Each number is 128 + 24 x the weight over the matrix's rms, rounded and kept within 0 to 255. Layers, rows and columns count from 0.

# layer 18 MLP down (transposed), 640x160, rms 0.111, rows 34-43, columns 0-159
[[171 142 144 148  96 130 116 113 136 110 143 131 116 144 150 169  99 156 141 126 107 105 139 166 157 132  93 108 145 110 143 146 112 110 133 202 129 175 172 145 100  72  87  76 115 126 147 151 134 154 167 139 119 128 146 140  93 153 121 113 115 138 166 157 151 126 114 138 141 140  86 112 147 154 138 138 165  52 107 105 118 106 147 117 124 163  79 117 141 118 146 133 143 111 128 162 171 113 170 106 115 116  89 135 106 110 123 102 170 140 126 144 173 124 134 115 158 150 157 147  89  65 140  92 167  79 173 148  95 144 141 135 117 123 162 143 147 108 127 120 145  81 111  91  83 109 153 133 130  78 112  86  99 106 146 107 120 107 103 144]
 [125 142 171 127 137  99 113 136 138 110 170 121 121 166 104  99 147 125 123 147 165 156 146 131 114 151 124 119 102 158 137 165 111 152  82 137 154 123 117 138 148 157 160 130 123 123  99  97 146 172 133 113 185 154 135 131 187 169 136 114 165 154 109  81 151 134 122  63 124 151 129 146 125 155 124 102 130 135 131 164 128 157 152 163  92 127 113  99 157 119 181 140 150 131 129 123  93 140 111 138 147 103 113 128 160 137 130 144 134 124 138 145 114 130 138 119 129 137 119  93 153 108 128 136 105 117 135 136 102 112  93 174 116 108 152 137 167  97  95 159 110 147 126 143  99 202 126 119 100 120  18 137 108  95 157 179  85 136 127 116]
 [137 148 118 115  83 142 119  95  94 145 101 111 136  90 154 123 171 132 133  71 149 139 138 111  79 152 121 149 128 124 139 105  89 155 122  80 171  90 118 119 144 123 102 136 145 109 126 113  96 135 119 131 129 115 139 109 127 137 143 117 144 128 118  85 100 147 119 129 151 136 105 137  54  97  89 168 122 115 176 155 109 116  94 147  97 144 108  79 153 109 104  84 146  63  70 158 137 106 146 148 175 179  82 119 110 131 165 132 161 161 137 118  95 119 108 141 143 132 105 163 126 115 145 181 144 139 126 126 135 141 137  99 143 112 113  98 131 117 160 103 139 114 187 150 148 106 118 139 145 111 163 132 102 139 115  92 142 112 100 171]
 [144  98 115  80 157 109 156 131 150 123 113 112 137  74  79 132 121 127 159 107 104 101 113 151 141 105 109 140 130 154 134  92 100 123 159 116 130 132 117 149 123 105 119 167  76 139 167  82 101 116  77  64 134 132 149  69 110 142 136 184 126 139 138 128 126 123 139  95 112 156 152 119  68 127 153 141 133 133 119 130  90 120 130 141 135 144 169 126  66 120 111 116 104 175  96 116 103  95 171 129 101 108 123 138 128 118 163 125 141  84 158 127 100 131 169 139 132 149 130 186 148 133 142 108 112 163 144 123 150 119 128 126 142  93 126  95 163 115 129 103 133 106 157 122 109 122 105 150 126 141 167 134 134 150 109 116 129  70 151 122]
 [133 118 120 149 122 123 130 104  96 206 132 136 134 119 127  77 120 128 112 149 134 137 144 121 130 141 113  86 121 139 107 150 123  87 154 136  82 147 131 164  83 135 144  94  98 142 117 124 103 149 114 124  67  92 145 114 158 133 151 123 108 114 116 156 140 116 147 127 124 135 111 117 125 101 145  91 184 139 154 143 107 108 112 171 132 165  92 108 117 130 148 128 143 121 134 124 118 140  99  87 131 125 145 152 101 129  96 134 101 124 104 136 157 136 178 128 130 122 153 126 163 147 124 111 101 133 129 115 115 138 114 144 115 136 136 138 117 153 141 127 120 129 112 176 153  82 134 154 139 125  99  96 120 149 139 101 118 143 166 156]
 [140  86 112 138 138 128 117 106 159 182 107 172 158  95 121 155 115 189 137  94 111 146 167 138 130 114 141 100 123 115 132 114 109 128 103 117 160  99 147 141 146 132 126 101 127 130 139 158 145 128 139  94 135 137 142 104 118 124 126 174 111 124 147  92 144  86 144 113 131 147 146 152 150 116 115 147 137 132 142 159 132 114 178 165 107 131  99 140 142  93 113 126 116 136 161 133 161 108 137  90 136 182 159 137 129 186 131 121 136 162 120 107 124 148 160 170 119 137 130 131 125 189 119 148 149 141 167 165 109 115 135 139 141 121 179 152 145  84 135 148 131 109 142 143  88 114  94 123 120 153 120 129  93 133 153 109 126 135  69 127]
 [147 174 133  65 127 151 116 115 146 124 116 115 126 172 157 132 116 124 143 189  93 175 170 123 143 154 125 166  86 160 160 103 121 128 112 120 167 108 159 126 135 154 151 156 166 157 160 140  97 158 145 104 135 115 126 111 152 138 136 143 145 183 127 112 129 110 121 136 131 120 117 150 132 146 136  74  72 132 136 161 142 184 128 123 127 146 159 115 128 133 130  88 105 168 119 160 112 137 111 142 111 155 121 131 106 164 113 153 138 122 118 103 151 146 132 143 123 145 144 148 143 161 135 142 141  90 130 124 129 137 122 126 114 155 121 136 125 131 122 143 117 165 119 139 145 114 122 160 122 141 153 137 104 142 142 122 141 153  72 133]
 [131 137 118  67 118 108 108 101  97 102 135 145 137 167 151 128 132  58 135 118 158 109 124 146 150 127 128 128 129 159 120  95  92 122 132 130 160 110 164 139  95 108 122 102 103 153 151  99 112 122  87 163 133 143  89 133 129 122 110 109 143  78 137  62  99 143 119 133 147 137 136  98 139 162 145 115 125 157 119  80 155 128 124 104 153 121 166 105  97 123  94 119 130 172 111 111 129 143 121 140 129 118 103 121 109 106 149 121 128 113 136 111 133 106 137 105 141 129 176 118  95  92 118 110 139 106 107 121 119  82 118 123 140 114 113 154 171 174  90 106 109 140 134 135 137 124  90 135 108 115 214 157 115 162  78  90 126 107  95 106]
 [118 141  85 131 146 135 112 108 114 125 149 103 129 132 163  91 124 150 139 105 105 156 154  99 122 148 119 141 111 126 122 128 151 158 114 151  89 144 154  94 108  90 156 110 162 107 123 117 125 157 152 112 122 130 160 145 128 145 125 116 132 147 126  72 116 137 127 112 120 126 153 115 154 143 126  90 147 151 111  89 134 132 132 127 172 139 123 112 109 151 136 109 113  93 115 122 184 137 121 133 150 120 140  93 131 132 122 145 115 126 123 157 116 143 123 161 124 154 140 151 120  94 117  74 137 135 115  86 139 149 113 142 143 135 130 129 161 149 149 119 113 150 116 155 161 136 116 112 118 148 186 118  97 117  59 116 148  87  98 116]
 [154 153 114 168 148 106 115  92 145 126 118 119 157 153 111 108 175 126 110 109 142  70 140  83 126 129  83 148 161 144 167 140 184 160 145 105 131 160 162 164 131 126 115 117 161 122 117 160 103 113 107 134 101 130 145 107 142 156 106 132 130 106 134 117 123 157 171 109 154  92 113 118 163 135 112 128 121 173 145 153 111 139 112 150 181 110 130 115 105 147 193 118 157 137 102 125 154 129 114 174 148 132 141 118 126 105 118 149 109 113  70 121 124 142 158 144 108 129 135 115 149 129 157  80 121 107 134  95 102 144 148 163 152  99 131 159 138 153 129 123  84 157 139  63 151 154 127 158 103 116 169 135 154 132 157 144 107 112 102 138]]
# layer 18 MLP up, 640x160, rms 0.103, rows 35-44, columns 0-159
[[117 108 143 140 119 141 109 134 116 156 129 121 174 119  92 169 142 159  93 102 134 118 120 164 146 120 144 147 146 118 145 151 144 120 130  81 101 161 125 134 116 136  87  72 123 121 131 176 128 117 147 130 103 123 169 146 130 153 110 141 114 108 119 164  76  97 119 126 167 155 146 154 140 102  95 179  79 142  98  87 140  69  71 129 135 114 124 142  80 117  94 101 120 116 117 119 141  75 153 126 113 137 158 115 100 144 107 162 139 106 123 127 101 139 118 140 121 130 139 142 105 150 108 101 137 112 113 164  73 169 104  48 135 135 132 155 172  98 169 122 145 144 115 120 123  62 142 119 123 121 141  99 110 133  65 126 150 111 178 156]
 [ 76  99 105 146 113 143 137 125  96 148 116 122 116 135 127 157  86 116 112  96 110 148 118 147 125 128 101  94 129 145 134 167 146 114 129 138  66 114  86 114 117 102 118 110  83 165 114  41 122 135 145  98 101  97 166 161 135 162 127 110 150 120 120 142 120 167  90 142 122 133 146 111 107 125 178 128 117 177  77  75 119 129 167 125 135 126 132 142 146 138 128 113 134 145 112  89 119 126 168  85 128 122 119 123 100 139 164 155 144  96 116 125 120 121 178 136 110 168 151 149 148 123 101 105 125 143 125 106 115 122 161 115 130 153 154 118 112 136 108 127 142 157 114 141 126 142 155 115 156  81 156 160 160 123 125 107  91 119 136  95]
 [ 88 125 101 138 139 124  83 123 175 101 149 150 121 193 160 155 164 146 145 136 106 172 126 140 125  84 160 124  72 105 137 148 136 164 125 147 155 106  89 108 168 193 118 137 139 129 168 191  77 116 120 155 123 135 122 118 128 126 127 135 112 153 125 123 153 123 142 145 145 141 138 113 140 143 106 130 130 131 126 103 119 120 127 103  89 191 197 162 150 102 131 147 138 120  84 114 152 112  95 146 164 123 118 101  80 166 110 148 138 140 145 155 152 127  85 104  95 112 190 115 145 156 112  81 131 127 110 125 132 161 165 121 133 133 150 122 147 134 145 125 147 162 102 148 126 140 107 141 131 109 165 116 151 111 117 125 104 132 109 143]
 [102 154 124 118 133 121  92 128 163 114  95 101 127 162 139 142 137 135 154 157 118 125 131 134 152 151 111 134  75 132 130 120 159 163 134 118 150  98 145 165 133 140  96 150 160 148 159 146 104 187 158 167 154 140 141 144 135 138 140 129 154 137  75 125 135 143 111 188  85 141  96 127 107 133 163 142 127 123 141 144 113 151  94 143 159 135 157 146 153  87 106 134  89 134 138 146 124 126 136 112 148 146 135 104 138 208 131 126 138 125 162 191 137 104 140 118  99 139 109 148 146 154 105 122  86 122 114 153 107 105 174 117 136 130 131 123 121 140  96 135 134 127 136 143 127 149 116 113 110 157 157 128 118 162 125 135 137 144 125  94]
 [124 135  47 153  95 132  97  99  97 138 128 168  64 132 139 119 129 109 115 107 124 164 130 133 136  85 120 178 104 113 125 146 170 132 156 140 120 134 113 153 137 127 104  88 117 145 133 112 118  86  91 103  77 112 130 127 134 159 146 150 101  99 119 132 121 143 101 134 114 134 100 159 149 163 125 154 117 136 128 173 137 139 172 117 109 149 171 113 153 164 151 150 109 128 152 106 143 109 116  75  99 128 111 132 139 149 143 160 158 125  81 115 123 121 142 189 131 152 122 137 144 123 106 131 126 140 104 121 128 133 170  88 128 132 128 136 138 156 127 109 152 129  97 132 142 148 140 128 133 142 157 160 151 127 132 155  99 137 170 138]
 [111  88 114 155 156  87 127 114  85 141 115 152 115 110 148 137 174 150 123  90 119 122 114 130 153 100 133 137 128 111  70 154 147  84 137 132 111 123 166 119 128 113 127 117 112 157 123 113 132 121 118 135 122  95 110 111 126 112 145 128 148 105 112 105 122 143 124 103 134 117 155 137 101 111 116 163 144 118 117  76 106  93 149 103 125 154 111 142 101 130 154 147 128 129 105 109 109 110 136  76 136 103 110 125 136 100 148 121  81 132 111 152 139 153 156 114 137 126 132 126 106 115 134 143 152 173 103 105  84 131 140 105 192 107 129 151 160 136 123 131 118 124 162 157 121 111 156 128 126  95 148 125 148 123 112  85  48  93 136 132]
 [149 111 118 136  99 115 115 113  87 135 171 127  92 159 119 139 118 144 157 142 114 144  91 104 181  92 114 157 123 143 127  89 109 153 155 101 147  87 137 140 146 161 157 126 125 115 142 108 104  95 105 147 131 119  90 177 154 145 114  89 138 124  85 134 101 135  90 109 150 148 112 122 118 104 110 114 136 112 104 103 142 138 134  68  76 140 141 125 123 122 114  91 114 150 145 121 114 111 175 107 167 139 143 135 115 154 102 145 148 122  97 155 135 130 135 131 148  85 144 153 134 154  84 114 111 118 137 132  89 169 140 156 132 128 168 138 122  97 167 156 144 104 106 169 119 103 149  98 156 114 160 116 111 147 118  90 119 147 102 199]
 [139 110 107 139 157 133 142 134 108 131 117 168  80 123 128 155 168  91 119 125 151 155 102 139 120 144 142 186 122 137 120 144 141 137 112 118 134 129 124 153 122 174 116 150 126 120  93  77  86 150 100 137 177 123  95 117 125 136 113 152  95 135 123 144 135  93 113 136 100 123 140 124 147 125 146 123 148 101 106 126 142 181 138 107  97 154 128 107 116  83 114 128 123 135 131 132 112 130 115 104 133 126 125 144 108 130 145 118 115 121  87 152 151 103  82 146  84 137 132 149 137 138 136  93  94 117  91 129  95 187 125 125 142 161 114 108  94 130 136 149 119 150 139  64  77 120 154 166 161 151 137 105 147  86 130 124 130 144 130 165]
 [117 113 110 148 137 100 160 179 111 127 111 190 117 128 121 154 134 102 103 142 156 145 129 163 133 177 117 117  71 123 176 150 127 132 129  72 125 108 109  97 175 121  93 162 111 127  83 144 113  84 123 164 146 162 162 170 109 148 186 127 113 103 123 136 123 105 151 145  90 139 120 127 115 124 149 143 129 131 128 145 116 139 155  82 149 120 129 146 148  99 122 140 180 118 120 109 115 169 120 144 159 133 125 173 135 178 135 135 131 133 166 116 145 140 145 132 101 120 166 116 135 139 116 105 142 117 178 130 136 123  86 106 126 123  98 122 120 137 111 116 135 130 145 144  90 143 133 132 109 177 151 154 114 109  86 153  80 154 151 108]
 [143 113 129 138 113 131 129 160 116 155  94 121 125 141 130 172 171 160 119  70 115 158 128 130 139 117 155 140 115  73 105 123 156  99 131 135 129 135 161 144 114 133 120 112 126 148 139 122 131 191 132 111 167 141 136 134 172 159 107  85 181  91  81 141 128  82  67 158 156 124 120 139 135 110  97 129 165 157 116 126  83  98 146  73  81 140 152 140 134  87 141 116 102 156 109 106 103 104 113 113 147  88 116 173 134 159 116 141 151 107 105 104 115 163  76 146 133 147 126 168 141 145  94 145 111 180  94 133 118 127 126 126  85  92 138  88 134 135 159 111 127 156 119 114 139 140 151 120 180 140 149 154 124 114 106 125  94  97 122 158]]